Part of a small language model's weights.
Size: 8 layers, width 96, 3 heads of 32, MLP 384 squared ReLU, vocabulary 4096, 3.39M parameters.
Architecture: rotary positions, biases, gated attention, value embeddings, hashed n-gram embeddings, learned residual scales.
Each number is 500 + 25 x the weight over its row's rms, rounded and kept within 0 to 999. Layers, rows and columns count from 0. Numbers have three digits each. The size before them is the row's rms in percent of the matrix's.

# layer 3 attention output (transposed), 96x96, rms 0.273, rows 79-95, columns 0-95
110:507545498497533503536460477450497483560491487468498474483518511491476512474498540493496501511474536513488534495528495493538477522495534488461500485460527490513476500462481489497506527466476489473520526484553526486462505458507479539548464521496492538492505456505461479483508491508532534502
099:480539494487508517522507502501512510562474536498497508469502473497456550471483544496532470484510475533473499488506473506491482502515463542511518496473481476507487484518486524534511557478449453465503550493486501483480532510530475540503480503495466487464490500467505488518487523516557522518
092:542481487511451501489485507487511457502506474517536487519496514513476529491521468494494552492544470488484491524476531486492512478469526492487489488523472530507476505484499535499491445515519511514541474470503463482504459531474528513461541483500520486530515508530457551529508470440486467501
112:462530498500485531502536458539512518547515510547484532503473485482496512471483474506525480509517484500510457479475502505524474478508478520509499491509484478465525468512494530465501539514426506480499482472457454520503497489512472489472522512520537505499482559471556485486527501495531468505
119:463498530529459514501513492505494494540507521501522513474502468527499495486502527495490476511511511480451482506494462516499483498494523553529506478487499476530510481470524560549511533517459485506512472517513510498501538551477457508493456474509455494475480480476469533477441557507507490503
090:518493526495512484498476482553548501452494512510468525509501492494526449536499481488509506528483497502493491484504502497475515489530508510499482511529554493480511545514514437474494463449509506504463492563482489482544528483484524454513534520530528489532495492499532481473483503516444494530
102:474504493493486490479514484558510494532516490499500531510490523509496452504475499499537523502490468497496458499461559487497481475471526551501491493476502470492522492461511517551483506497487484514507503521478447485535530534477489500445506469543533504515457517478450534508507549520467509497
118:524534476505509513548504502478472492486478482482560441480470487499517520502472462493499509463510552541528515486483505491487491540508507504464500480488487521499519467505457524467530510573524511506527526484554525514501495459505485529506496519485514535484551496500522525512504472500520493466
112:510498517492530507485460534519509503458502473490501484519511521516511539508523499449522523514504438493515519511529526502498519482500513493523509527520509517485527524557474488493525468504514505474519484505530540553522488538496539463522566472520519468540533512525494489519506495475469440491
113:432489501494503526481525524503466514521534510493547520510491480525522527467504507491491462492496465500493478507476487496511494495504477518548551506502487493524519483498496549557502530537467486507512500496513515530501547560506491481474458455510438485493495521493482534520480550511522497481
113:485516485481432503507509506482503460491523494495555505533478483508498528500496475498477508489553523457519454510485515504522473485484526534551483504521469528514518491500539542506524502562509517484476429477507511546505464503475506491496521514493486488510490551492487505477515534465490480484
108:540477497502442495504480479476540425500499552495486503522542500495462495546528498528462506535507505465471490511503475526530507462483522513508501508513503485526456514472544450508467487443501496505452460489485498473489495502478517510506503490503470462504489505503457483473500507486497520518
102:544508486478527515531481530539546512438488488493523475509495507493509506543481470493534512477507488515553495476470527490465528489507494503479497531513489510477524498550467482469520489542556493489495528534514482523552498488499525476496552501517530519513543505503549491527506482500489461491
121:509478507544499478477492495494487542527500482568483508474460496464524475452519505511496527483503505490478502490504491518471522503529481441459468469482510534467500541509513533445464484497470531496538490485484482465481490475503515485494502534522542505509511509529528501486492438456502488506
103:483484514529510500476491509493488482472517505477520474512520530519512485519514473495450505568480521443501476505511531508507483481447566498507520508512506506495515511460517493529507473544534515548475460510497531511497497504501496476500498437508504529524514494536450519511490503527453509450
102:500513488496508488496492530478471469529477467513486478483497514483517474454508495501517526476515484492478548518539530488497516534484527475465478472471483525529470514446492505510495479476511544508537542458529508462458438518494514530511491507460481498485492471508450525533531482459519519501
107:466461507529483511530548466482467503507487550465472524489522501501502503512512514507482458521494548517461509481511443484510527533483471468532514465489523512533511507505492507508488496492478505538477485504481505486502520495535466503514456517471483511454464443503542461488460493536487514525
# layer 3 attention value, 96x96, rms 0.112, rows 80-95, columns 0-95
100:520520512482485490494473458484477472506485493433472479468448491490459552483495507487531508477504525506518516465453528535480472545489477525516490449474501498550495485493440550475498502513482503514508519498510490506500497500500519521497512513511544536512480499477502483498501477520536438507
091:511483499505512518510534491436519508486524554533553537505537501512547478529499538498490505543471514509446487510505490488460488509520494513516474505536481514438494493498542532528543514497499478523492480506506494524486463487460487502478438519530474486481500514507463538498489507487513519509
107:500488520482518487502501467473490509512514506504488497484489467490501499488490486443509526524487495490495480466478543529469454509495534492489474490453513492508517509479520498421490467510461550504484456476489463501529459466476493519527510518551574492490503516508489541492540470482485502524
115:533519468489461498520536512501485530492479476464534468488447476501472490479476493485498460489537538511544501453449506519464472500482516521536513512492491498535552472497482527499509539516485517502508508512488489519466471516483458522510517499475538580483524518502502479509502504474486503473
086:507499462534526532481486495492496508502484482541479506497513503503510483459509485517477455520499476541516460523526495479496519502509484506495557523502523488485540532511553455491442464455501491485481509472474533488513554486543548494529503506448493493517491491498510504479503485510496568494
107:495484464470535522506580494464485513484531522498511491499500462483489502491485471492482483528473510486501487489480509485467455498549542504482526496488485465500542456479496502540488490526496495539517476511465457538488497462484524529471470478490504569486513497492508510485505510550477528489
116:490506516514491514527488518544507473527488516541524512490538522530470519512483511499546524467518491469464521524526500490510506477501509505493444506478494510488475464497477529511540493526520463473520499475517515478525507570505475503513522501520496448476542508476508555510506512461493424492
110:506479514494522566502535496460520477486484496542522493524496536533530472537509532498495527542505481496509489527542451486490490502445428506479500512550545490460504523529507497466503492510491528508523478519527520506480499502528490491502490520494478492499465502495477522520441505494513532465
126:515510519453487509524556517501465536483508509460543473506475519501476472527498484472499501445505513494534520450482514513485469517448486499496500500480512515563527483498451520495501508544462522514527509513512489537473460480469486515507516480512497551494519497506500515523458505476490465459
108:523510455500491510513545534498514520475487485490535491503517525522521487489496482499493514527519536523460478512560536498475500477509520491532477508528527485499508528510543510456541510568493543481502457490507491526490451492452458503502507502523512488500518509480478528498471496489426498518
103:522509458515459496500495501472521506458488498455472488514521495483512479494506482528469456553509521539501504496498500503499526506540500513563553509559505493479470506506540489511486511486479496480444524511473531506476489454474523499539501498523502506505475486519464462450506472534504533518
099:494541488486551556512491504503511470511466496551498515504525551517504505504508505500533505534518458497458467521547507466519494493483483458462478526522532509431501508495510521494500461494510471498516498492517528508531497540519515521519510508542449477516496523477501553519494498510510466470
125:474515517534522490443468450499507521546544522570485505490496473468507487519516533491479497488474491471474480506487495497519488516486506526502452496471489506461528518480539483495532516487516520472484493469493484465520515482517502470491452535482534464481485500500485494521544530452506537525
102:471482487509500523511520567493513496477511524525518501539521499531525472501501468540458491559519518483530547523515464458524513492518513449488538524546458519496521497477520495531503497507496529512512497497481507507485486530509473496494521452500479528475535495520511498517482512474442512448
103:522476528512507474464537487506511493490499541517488510474499494465523508511505526534512542459522521492478481510483468505447491515527502520515485482504479501482471479511488481544525540495545480525497503538500504486480502513488510441479409498465481464458530465489533492500516544510506490524
110:528495473514465483499475502560465519510472459462490514511481520496506452504505483527506475460524499485542506502451483532533542490505509505498507484450452522546522511497508507470455485483538480497484543508504495471530517486504486489525528493495555521524524502534519477496535477479507539497
# layer 3 MLP up, 384x96, rms 0.282, rows 0-55, columns 0-95
095:516541540480480537516517507489476491479472498474523543500545470467493503524517521468533545467527497480518451467508492497531511512519517515530528488511506471508520549501532538488481490501504489485493499486493462520550515492479562501529488521491472527510502476489535462515500462539541471516
095:465471554490507439489503500527502505503514504502473512538517467506518532439513499493501551499524501479474526510503495496522504522487474453482524528530496509461470536525502500479498462481499460466507489481500518515555517484542521501500513559513495496523488494518526455466519472541495479468
098:491480448519499500491537468469485513492514452511497468492493520482502490501505529511468486483463506480526491507451491448488520521454562515510487509480474512499533490496460517471533541468527502479544486558534499529511490490469507473493484474466535488477497497504513496461531558481501493499
108:507487500476483506488477496507538479518470517463462501507498469517493480541488511503493541544505519453502526481489492505537510545484520502513496509495465523495531474524496511493543507485498540502511484489499466520507477495476576509519444510506475463517552517544470490525471537544491504552
100:480489484498468455467530500498473509553525496471496495489528519506530514470473498509529462502474537518529514499491563497478481519520474481536496497543488504550511472471520522523490448506484468480506505529529488552503523494508510503452511515514494547483506506528497499549479556512529519502
129:518447513458505467531518499517493512478483460485543490508550494485510497487499505467516540504485507518503520498489516476491514508494502444550471528483506542569496520537480503478543539514549469498538514518503482493492518498544545495507488510490488524485542488503515472532479477498453509494
107:502539468508482533492541423491483497501481501533530462555517513500495504511483511511504546549439514505529511483482486525493519512487522511476503516535463486513500522512496549482469498483538480529485513497495478523528485530517503504537466546508463528488484452506520474504513510500466479482
109:520505551493516509565487538473470485509463481509494518509492505488494521532494480499520503494525483538472495479484494431531490520526498532513539499539504538459527508501462511505515543512508461477500479488496487564523487478520539528488489529453526474500488485524504484502486546531476523489
090:493532493509446478495512492524491553497470504472500485490488514440512499472504511511520517466505516542513508444477505477475493536478471486532510511500492488466516478532520561494509534500471522520519517515484502525487495437544469502486530544462497530457521515522504470476496504523491536516
091:473523539472506483503480507511543540484524505481495517533525511481479476508513448491487464473467508484490526492526513484524522506483464461534523531487506509536519542510498517473519559502469504477491488497517478510516497486474470504451505521518485521496484453454505442544493479535528516546
097:478470510487502498501469494494485493451472472521525520512501462511539513488482492494519522485466486484549482469519491505488530507552544479526507498524478503530508513562521515501500511468546503508532491519486487515535520538506532493491448520482455480473477462509477467446510500559523488504
101:518497472499524547478498499513509431509509508514477489488540472503530475538505503487544491521526516505572517520517508512513546561488480489504530462498517529493470479525561497515488477462489520522528490534492546492509489489515516507532507513536501460485525487473465515509504539496477496511
111:514501460436512469476543481479510472509518474468445489494517527487541515507514496487485477514461542515530478505453504499501497504529500519514534501467487473515463499476483526492504538468516482500502500544479521540502484526459533517485476552469499515482503431496469472516492518485509516487
113:509530453475493486482472487551531495530492484535510517493493511468569506489514514473513484450499537534515509548487541511493515480562501488546512476552515514443487497523516489485536510492508491516522468505496471517494479529470508513515482535469497503501475513497485492499527518493497550534
113:546479492454517519494471460491518468498489500509528481531515492499517501515487512482481513525462491533493531500520517483539503537516454464491537534491488515519517510490512515443541548447514505486525483495543496503524478499489525497448510509495507497486477519445550525497508528495468556511
093:503489543505480520527507516493504440541477514504541583501521507518524536503502516509469504512543513475519434469540479473536531545488510533549503514498480515503501493505522504495469509515505488526501479469497496537513506513512486481510541512467523515517509450484517464490492464508512491526
110:459536447494491512501503495477503491548519465518485532520498485475547549536494510480544489555486521510520443526498531504488466473517518512501506512509528522459488488487510501492498529437489499467534463508485463501510543498503525519462468519528527508501470492460483478495502481519521514507
091:487507498502512487497488532502485525517464471522476536478480485523558455515482465496529498526475498428574512515475527509511526504542467492497480525504527523489528526514554504481503456495528505492537490517487479497534524503502508522481523473497527513500513506458492506519493499542539472461
101:490494443504483525527531486503495484517499537489487487529559540504487466472502487526514505498465490511510504490456491454505470504479527443518433489516518504507551490529472527524490454494517484485505501487496499530481457520482546507499448550493463485516511486495504502489456522515508477498
095:518513512492471550539516471503533469504463509505519546492529505490512479521498512500503528547486499519514460461514493488503483515489496468491452464492485483514479542517469502499474471539511512502528535508489525538500518484533501530493469548476437520481486526486495488505534533503427504525
112:516502532465496564508475499534480494521515424509518514534548512502493499456509480453537507545540523527511479522523537500506496553502515526496534516503475535527527539485495535495487473479480514502498502509539513477536487540481532487496504505487493522513474495517487512477511533517505505543
098:510476493472522491513480478516485507511508515507528550489503506517483499537489492469530539491497490488514435508466520494532552495537534477520493500532536523470528566528531477545487498523488495514468488527509512509541474476496492504489481492495501491486457482475503449543503492570495512474
103:514518479481419490509450575498513534491499460501504502502460528509522484517466485477495468469498528507507538472512496499507498496483508487496474507478479496519508489515478576494527507476497525517462453512517478511522465483464509505486541522504539540517522480503484477532502518474475480495
100:492509487511517552495491473475521466516462481482500539542476475501511520503480463513513540540550494510487500512492492539516520500517537514504522511507442519497472523508488498484481507489520524477517485509481537506462496446517554509494467515523450454506557480490511511526524487509469543524
097:556483496452466496508493474531542523513468489519496518517484529484533464471494478505549473491492526530534484479447514479506583519545503487511529522470501520503486533507485477460492507450513508493470503508502468503532499513543515489492511503511543509506478480480519488507530487542509515508
082:465540535482523496478459486524530486548484478498496502504493505517520508502495481508478500514455482456479454502548539516508535510499515517513501497487507495488524541493535512495460468493503478430540513525477481474531558556534493509509455477498486495485468487533478508475493523521523491504
097:492532538523499507492452480445521475522501509507510528474494518467541518471511499522501502495553482456468494488476533507516527491534495492478502528517500516482515474490431554521509533451501499519534459476492512507497512470538486521529468551494522503506474508489487474473475529467504485495
095:523525496447513521475531455488494473522502504468502481516549508443478423497497509452500526491488489482520478491502485467537490512487509450483515506476481525488520491500465504511516477506457480523530476454487492548497542491515508531480493534495447485491465494463484491519503532497503488520
102:539517459493513521478496490516530487500528504505505529537524471532477502500506479456537516533480491543531514453467529493532527502532492497505486497518521543481509497533488501496541512464511477476462490545466481488498455486495490523533542474456510508493515520441539516518511494493485552508
107:527493542512488501518472524492485507481490440532490542517530495488473523465509511489532471506474475459550485512495551498553457501482458521497482524473490513500511533529518498551522500492488545498508491540502491480503490489530464520466475510460495505508531483495523509549531485518540480480
095:569473500482494501477500475485470490501475450478509528539499485450511497471512504450494462467510528498515513433503506463485521527526493507490515481479473504465518509478500501509506528455532487477506526491475483518499517487545503530468508462450506504473511494470489493517506472510433521486
100:477535492498479519467528467516518517477448507591526498498485512450491492469498534514482507499563522504530482508508505511493503494500489518525537517505512529532516557511535499465550511478514510474503450547530489496518483516486497479481492459470465465502518484511507496503497500494481520515
090:489510516474507528498509472496510490499495509524494513484525516482489507473496500530476544510427492480498435445491480507502509509491499491484505511514531467488468522518500517522472490475505535515534496502535494542515550507548487487434481517486501508451473442457481494470549509524484494506
104:480480509488513518468529488468525492493502502526459531510473515462530467496458515473497519475519477501531520471537521502524508508499513514485516519502523506514507473520534550506523489498490522497511476479518499547461495479507528502445455546455530542480467534465512521498456549540479520498
110:558502516458513508515478534493525504506475451522505492525475486489522537476477501467488499483522537495485465532519505498499516521523497516507476492503549560540473514508549499514479498491526482518518504503545513485493510496526550495496444499510482472488450463485468478489454547492491535485
090:493499493508471471508487527529506549564524445472474516551496489477545492441475499497488493511485502502549531483530496477517498540527488483527550486490498494527492499508486481514502472473510452541510477508495515579525486506478519495502509479499497516497498484541504488468504537476472492501
113:515480483513481516512467483501526528497508520517525526507513529481527499501460502499510501542501510543502507475487517493525477559560491514521535497518466491511552536531488519471523541486474539521536502486515502535526466511501543480497457535516486484478473494470554512519489549500481530534
084:562538455474541542501495519465539455513522488553447497484511549490501512517509481496525489525446488508478488494496519494521510480525480523464470528491493494481503493490513505515495482472536514526490506510510483492541509508518527535458504517529521452510500477462535512507537515545494507497
099:508506505493503461507469501484474504484454464466494513500525542521523506510505498515540481455554509531486497454486526469509519503452530446503531500490463550472503558537532498502480497488505475479571495526493508515511517491536496499516463501503486510505525463530502488511471512536486507488
100:498504514532498506481442514519531537518514480518541508526496534493575512480488477479500477470480475504480508512496509509487524520512501482529493544497491522554510515522535530480499530446470496484503507516493453524553510504463528498459487508546483495490481475516515493563482484495492543509
100:542505506454514485493521495525530483494470446488507509507491471488512522468426511462507504511508495530530510523487522470505510548520536510511517476520513524525482537496464478488506481461519461488522467573484507515493468475511518485527528508478494501502468464456500482464461482518478492509
101:507513512490526527534475500547505492536486480485541511535495492502523468493434499421488502489526515505521471524516521444490495492507514514513510484501512520482518517514492504465488476553507524462579435491509500499473473541517490494517512496487521536485514504481502503470507514527502517480
092:521510466459466554544493551484546466498539444504480484470477510477512495510491507428496474485512509534525491461519499501503496519492497502480501495510493515502478503466488464526510515493478479503512495541482527525521537468487499552524537495488502447479453475494475493499508502473469507514
104:527519474466466508538521474477538526494521469485473520523486495509528496504494532505491501507506568483513445497462507527553542563496525494528516502484548476512487528498493500439545508504525529512531504533508504478541539461487533501490507515513515474504479490517484494474487507506479492486
111:513501505490490464497482465470519523539523492520529495504507509490503502514522490486482482550506506462526440519503504488493519532470483466531505527463497510524499550532478553542523469507523525497524474493474512513513530515471505570472502504505525502509512445486459465468494539515508545489
108:522498494505487499463474473538475521508516516514487525518510520460515470485441489505556484473457513543539476508473532477478543516492493507493506510503535519513540508469463521485521526506495495466486524529496451502484524473466508524431509518503526524462503520509548526505535487491476496510
106:504530495488484515508519517506479486532510508517496518515545473519488523476473503497531478528548531498496492518432500501483510517501556464541535569545483501450520514534516514514550453517476501501492477503517499518540498540509483500491472458513501497452537513501513516485500503503507463504
096:520536499481513446528462462468526461531532525504511527513521545519494518505503498503491556504502512461497483507474453449494506478521496523501529498527512501527498534506459527509480536472504513532548522479490483568508486512571490486513521525511494469509496507501491477506493473481511495481
094:491466496497473524505466527515474498530500501525479515507517492479539517471480494502502472493472477510523540533496494503499539506573505480534550529525479506504505532550495501519534493484469493487480493521483481500516495531500480518510488479522476462413516503432528496492497529462489472513
099:541543534497502499484477489460497544500522464462488502483534487499532484525514461488492528518470537498560486485486505471492476478466488461488526525482551493535540510511448495460505531507523481469483507541510526496495507483540536493521450478515514513513485513489514476479508495472466519477
112:510500500487499512516479479517503490502427488488521495488500525469546504518459453446510500466486539506503479503453494442514531495518524507489470487485529556522499524511509476498537495510480508487474486478504472480481484480541518485520461525481472466471459476459466512515484492506524550490
120:516493474501482487498460460452547472528549484484456498482480483524479501493491510472493519488474540476494517489530556518520518518528493518515535494471486535515475448532509563458502489446513505509476488486474520496535473467491490476495490493516506504481507459488478497478489530487481475543
125:490477545462521495505503492532520509506468451493518508528559521490532472507481523489503504510463508525515472504461517483505501505507501461524452507468499543536504540526480527479518527482512463507520523517519471506475566508535509524475465507508469496480506514468507444486454469509489522477
097:495513463468518513493516464519522530521511533521502547492513505490499478496503471458519505496457500513558490407496539460510502502536488494478491522522554529499472484520512498532527479489504460490493509549463492480504509512509519514493511474452527499478522520487555493518513508530499518492
097:495518508451504450500480510503480472482490495529537489461514528466514490479507471503522516470528512502489499498471499497515572539503518507486501499531506505526523489522482522491510476483522519496488495474550520515481475535493459497460466532465477512495493452503409516526504525526482475470
094:483526501457515493502485502499555461493522503505503505504471509526537505507492501515569481482541510547526481513470513436539550510508501493486499478485553513496531530551485504470483482490517460526490493506535527495473530549529515489487471541517501512507513476490483503490524466521538501487
# layer 3 MLP down (transposed), 384x96, rms 0.266, rows 0-55, columns 0-95
099:485526502535491488485498525509491476519524510506494507492532522473466531546494465511470518515477479542498484517503481498521443531505514494472491471450472530479521463512499539478471491549484547525458487486500460468516515483510469506496509503559486450523503517462515472505509464507468472533
093:480445515517439515529541525467514443477497494464499514487494520501517488498451542484568471476503543546455482530485494496508482510492509524485462520460486508525503495489462505499516510499529501485489513512480517476523532453505480511520522539521517507493486530523476497536526524511486518495
094:468479501479440503530510520523520492497497496495491526511511490494488549513502509487522543512543489574519504518554528506524504538549523540488520494503480491491502519531547478494494484512464551549493536457486508492473506546489493528510511489504522494509484464506534495542461486504489506473
104:493490482529506510471522500482506541507539485508494494511451507510513506483482509558486498513507474506487486544522508484472459512452456501530502510499448516515436492501512542515501532496532500489506504462481513569500491492503489525530480479494486510501437478542460500497492521523465479546
101:535498495479469489475473486518510538480493518484469494476427508501482517488514503488505381497479535497489521526477486486492476451492472514519495474507502495486453501484467487473482518516472532472524500454494478519527482490484502519465511505522543475508479506509499460502480474518495507506
122:545530513498485493514470499514480538443488510506511427502521444507502473536488513500456520508530522461521528446520510492473529487490469530528515526493478483514530489494487510487506511525479519511466490497481501490514461521521471491485491476491462508442556507503513512499544486475473468504
110:485522434518498539492525454472478494465482512508498468477464482520532521473540517510485530518487498494528510476482490517504549511481510492462514471539488476486494515517551528493473516486544483496446513484535485484451484518489482523519494469542464490501507499522520461498543490500501495549
108:484477509511511515467507556506541504497472498519510485478483488494466518470483476479477508514437521541489484535477548518470489524521529511501521471507557504502472508516471435538479552501487492521488515482487481506539456546509530501488487481499491462549513470496507475503503496494485539503
089:470478491498525513519540489504501529467495510487495505515471483499524497527500589493492501487497473497481471446487522558476467467489471545493492500506503497496484514507510492495523493497488496513532605522514470498509545508519479463450498505520540498493481510546485498486482497514498496492
093:475477502507512464474485485518484513478497514481527467485507496513512526520528511541492458520537493490523473515518498561533496499500478471496552547536505492517497520499508483478458484476480481486459536497496553512477516515510550507497527476518447463530470516552508485524449495521487533502
101:500500522511494530525562463468488478477526487510520457476468501479468505519478502488483510520537461498468482459500506504473477520500540514519501512526463512475508475487546506479505489515519500484529494508476530486506429482515537515517541491477473455495511550556509479494533483491455508516
104:530505514468614482508456527518510526490443492523542544519519495490469474508505499502478543481505515480483503488493521492502500451477475505482500567510531484518525497464483525497502496507532499473461478471508496532496486526500487494480512465467505508485504504509522460506490492478485493495
101:487459498466530518508515552511514487522512512508477500491507505522498540505546469516470458447503502500542492533491469497496477492494520508510513469534527510524468492465490524480520479462484457491532511512451479462571481471483524540497509517508465518533503510546493505487453510510514511477
112:452534503488566523477479516481520578480503514479506486512500495503467496503490490515469428486482534453496509476504506483511481481521537520537501513483496476522489491476488439519501525521483492491487482510488525522517521490493551503460459489489466502478498525447510502481501522505460515488
110:474524526476566501483520476502463474521486486457529504519504465465493489530513482519496474474443461457494483481486516475514498501514456501489493506457512513505514522474493473519517525498531454515470485491454469506530524518490508460474498517501499530525526516455485556467497544508491493517
094:495507494496494502447523535526486512477525476505496506514479478492498484496463486498484474486497477505537527496521476491476552512501517521482499504436514473474480501497499579466471533513539508563450500535491475489547461486502492486522521503512538518486497486459516517524486450495470509519
108:462512503542539503476456484478508565497532443505488504493458509488515481489504510501478506516467518474474518508476460490488475483494517486462489454457511493477471516482493479489503506446535490549513518507483467544502509540509500484476484517541539486494487494460452514477510531502477515522
093:481516473522574519502565467491504515490489512503496506517472472490527499506548515514481523524482474483475491512468481466467524540514543488477490487490491469480505488469500426528465478506482493493466506504492474498466509493543479495468523458512492467497541528457476505488517473486483481481
102:488518496505499510474521545494528481495471498471443478504515492467492483453519485523482495494460529500535506487486485494484471501460478498497449456497472507492468484478456468525510476488486490440527462513477510506494496543493530512485459519525499492528513554507496577477490516536519502495
096:467535525529524518513527554495475487484483524503524510499500485447507510496545483490493505519460515458533497494515503485486470471498499462495488494499457511450439528516498503522481541531477514480474531489515528533504492476509514510484488509503462504487475523527493486502538479517447508578
108:494460480504558532524530556487477490508529549493507514495500511503496504479480556508518488510526512503519475565481521487499498531465512535488510500517489516485468491513516489483521500485534516524446518468509494500551485539503492497555509531500483519537495530503493521486539527473518511559
099:545475488501566511525484488487485541481543516480522481492460516495480518546511525498490518524517460495505472525529491527491472489491483518488510512528533479471539497552501497464461475474513517572484511526538530531485505479501502529539528524506536500520499482506481516503516472471510494459
093:478465516475533514510534469504526563534527578497538462513488485492453530550514474497485467514488517517494476487485507484485478537534488507479505446497506528509497504474507485529497483514539501506518498494480478505471555507529500476498455470480485476476484474502539488504495471534496498507
102:492500495507495512492501468526504541498540479498479514559507526470466499499513492483526519507515499522467542514496485530500517474466492502481524519492445488465483522480553474466545493504524504445530433505455523536483489440496489497529488475502482507525517499506485484533531458492477503493
098:510499517481421484501536540446479516481422522500509537477488448483495511510458508471530504502506523521457468514499505520540484503469502495525506476499486479490450501517514495487532475526492500443492528519475484525493508471493505475508518482514504454485483479485536498503499487513531474523
088:512512480472550542502534482451496494470485539479504472490515441492484515518463467498485455517498467526503505491443483503506461541530470482526496478459524488493536512520471429505486485501524483491493534496483504486468497480506518498500544517461505522491509520482497492473461515500496536529
098:469479523521456505490480482471528495517524508513432540469481511483497473499485562509503461471517537514442486523453459496494511466504489483522497506500504494484468489472523497481491517464519479509500481488476513529460522461494463488490481518461557503512498486478517441489505525482492482510
097:500514492508552506455540509506521464501494488476448514500521484446453552507509466540472497497514510510503504493493492497520469545466510478463469551503474511540488513506498514518497533513481463517474528509531540487489509537467501494505498541509457491504517466477505466490515516525459484538
106:501484515496519540477473518488468549531482486475481502500516518503522507494484538454514485494494519501495547539497497480501499473498498500487475478505457502489519469516497472491479514537484530523499465461484508499517468508460511491496478546513536501448543434537450531531511535472530542502
111:481489506495498520483534480470501456502512493486471483468521487497508484491562439503500510501466505512522486520478490504482481576518512515497526469497483504479457474478520433527508495542467530457519552480504479490464506507522485529528490511488488489496544491484506453499509465517494456492
100:467539482492539490471493536496524427520493558523468507508518476525515538510493460503520515523533542485478470515494487524503534551496465456479492443489534492513497495506504449498495487537493482502499490495499522557503526524474525506494499497529490484494541504515513513497511478504512450500
101:531507514499489534463531505485513507458535492467487547483518485459504516486507519507497431505479524541482505495498497493437462509529477470508558506520485475498499467515500480552503512471463520513501484509454499502526463477517508471528530519520489474462538470476513516530518462497501497493
094:475536472504591513499510554486522525460495517503556494454471487488488490528516473505488491443468529489495488494509465494500511457490500493474512532520514497490505498513510487504474548474503485560513509491521473514494503471509494527491526500485534513436496510513483512520522484496463467519
106:489511510501442478497531519486512467525480486542498512477498468506528461453500498525525471511567480506495512514491493519495506451491516521517453547498500502508496505494463509488478510496536516507499488521524514535493512489494487429474520497497526543491547496475506452516450550518490524476
106:453499515470503540526507542516481502515520526493498524533502516483516437491488512498502484462514517504513465563483492490487502475501468453539509509491497518493507520489504537487495511483488485526494486512527476484533469452446492531524518516486482538477497513525448539557474514503552484487
098:489499504535462500484524479521499533483505517507530443497456488483518503516516483515519456496506499528476497508484500485498505543515471466507489434508497506491467493515495396504504503517455511545482492525481489487506520539499530476551473473558505496540513500503515514482505504508471488493
114:475492556547518525495535492500494489509501535495524486517507476479481530495533495518515481499473458471505492516487508473496479493547458543538532517504546505459492534482550542501497491495499477513482529490449542493493532507533499488492472552506454481510479483530489543471504516496525532512
089:503493539512621482478483497498448522497509517510507492486492506537461496512545494483513584506511487488489509545498475499484496491489491474421474514513504535517487490527470508509522484482507482501488493489493495505459516519497469500502505492512522481501489508484525478479479470496516499477
099:470485532509530536496509483483505462495462488471501436524488453482505503554458423518506484476463455481502519485478514504493459547506507556527486498477500472487533495503496469483487503531534504486496495498507469474483490535543509496491495517522462528506527501492498497500470492503493455491
099:496456499518487469478539486550485583485499497518508535512424508512491509517524529510490428511514497540503485501479481467523516485486510486524497512510491490510503519504488467456476477499503489486483511493509488499501502504517445487527513542500531514529456543554491496480486485495513498533
102:518470530516513499546438488457501525507472499465499479496508508537483479470466538505478502462528442525460522514480518506484523484480478504498509517485485499564522448505493460500457500539509534475508487475491510496507500500471481522571493533474511496515491498491461508503519524480523509512
104:542468483528516513501474544500511503494461465470464512495496491501496487504501510546499481532479547489507543497535502516518542433507479515480507512498461476509538505486494504491530538485482488514457503508474453458497483455487520477473505496499493548461521494553463486498477477468533495488
094:454451485488544485468537521499502499492436500513487529494520498513486500488474530547509453471496487496474539545483490499517490456495511492470491536468523536531538494498508485488487493494573520454508511478508476477512495546461491484506477490508512515512513493485528522485454469487512527505
104:558495522499487478475505529528493521471494499469496495539471487516502504526493537522525431491511465468508497509504493528505486507519506517516505477512526487530499482478503445457523504505500449532462461520513495453520520458488504474569504469505482516561503524514509483457475504507492501492
103:480466489479444552486444504491516523471462498550468524493443453495512489500562494495494470534495520511511504529513474490517513479479467483474484505507493481472466511503508538476505507505503532482522511498479520463499495497513439541475532479498544503498508542507483500494475499489464478500
109:530458482485442500489499481453468489514502493535424517492506492501526511476483559493508458502523492469499531560525471522499518450513492484458483499503525509517494494509496541501515491515501487526527535487518505487440532498491501512482521537494499518486471469515464482536493482473529495501
106:514490505494522468505506495512502523498475547483499490491519458519515485495478538489499486506520515517491510513499452535492518467493546494535520540523467494510510483538500487502515418541472514554454519499492496493492508554489494504523511409514497546507507514494515522506480500517497463470
096:497520456494527495467470458477506446501501472487523507491453471517491500478498513500512532462489510528529490512479431480500494465507476493464524446500493499467525491523522506506522498494489511573491500520517463522514499524489471515481504492507543457541471524517513440506523471499490505482
102:524530545489485491491494459513488564507441507492531485504494485468469471511506552485513488470546458531479496508483469506492471523473529505564478527501472510496539490499494504474516462509485482542462537465507517494510469528481511506489524502506527508522488489557511538484506510483514482517
097:521476526485466497466455491482494570480448550501522463517526516500492487517522449464512549470517525486500512534545479475499482483513480565495486564475475471511517510489467493501487509509515513511482472480496503527533485529491488493506465495536474491479501539507501514492499515513496472497
111:472471490478489560533457517487510519489514512492462548487520514513516470518511558489508489538496496498480516534568492529535501483526516475469501481498498450519494468504498484471505533502483502520502462517516490491484474458470530525538552495526538538507527503486546490505486504516503483527
122:490475505518485504489480494519495495474559495501496510457524479520512511510494516517526424533542510505522483481492502473501551463468504496456550482462510517462490488490492488509483463514490484505482484471471486470511484497487475482543507537526506498482436504458493542480527459523465483501
127:520508549505517473534469476519472519487479502495516501534518528521516483525510507503501452476515498471494512519527523476491479418509444503529519512493527503503531513505456541498509526472486452508478492492516485491480474483480505478501460517526446484473502479514482571498520533468480510482
103:515492478479483497521479517483505578497516497478484497460484510500522492489554525485503530534515491494501477534491495516506543455458486493531521474515417502474494492512494539470462483507477512536511437495493501533515481464472473507486488527520507502496525462537488477478519485474510511474
102:480511473506472525517513515472512576471558512527508500513439523515508515498492502520467469508486534502495455547494495508510522495457495506505482522512467457475474512516551504528479514446481477477510500518508493509513502516495445529508495540508555488517487504496459477487526506467487522493
092:503456539536540523491511526489472552470501505507504508502493530496512488489544496531472499526514511480454484477486494494492504456484492446459540521521521500468525516534456509515469504499490459525508499497484483504514448505542473550489470528530489477520501547519487527476508512474517485540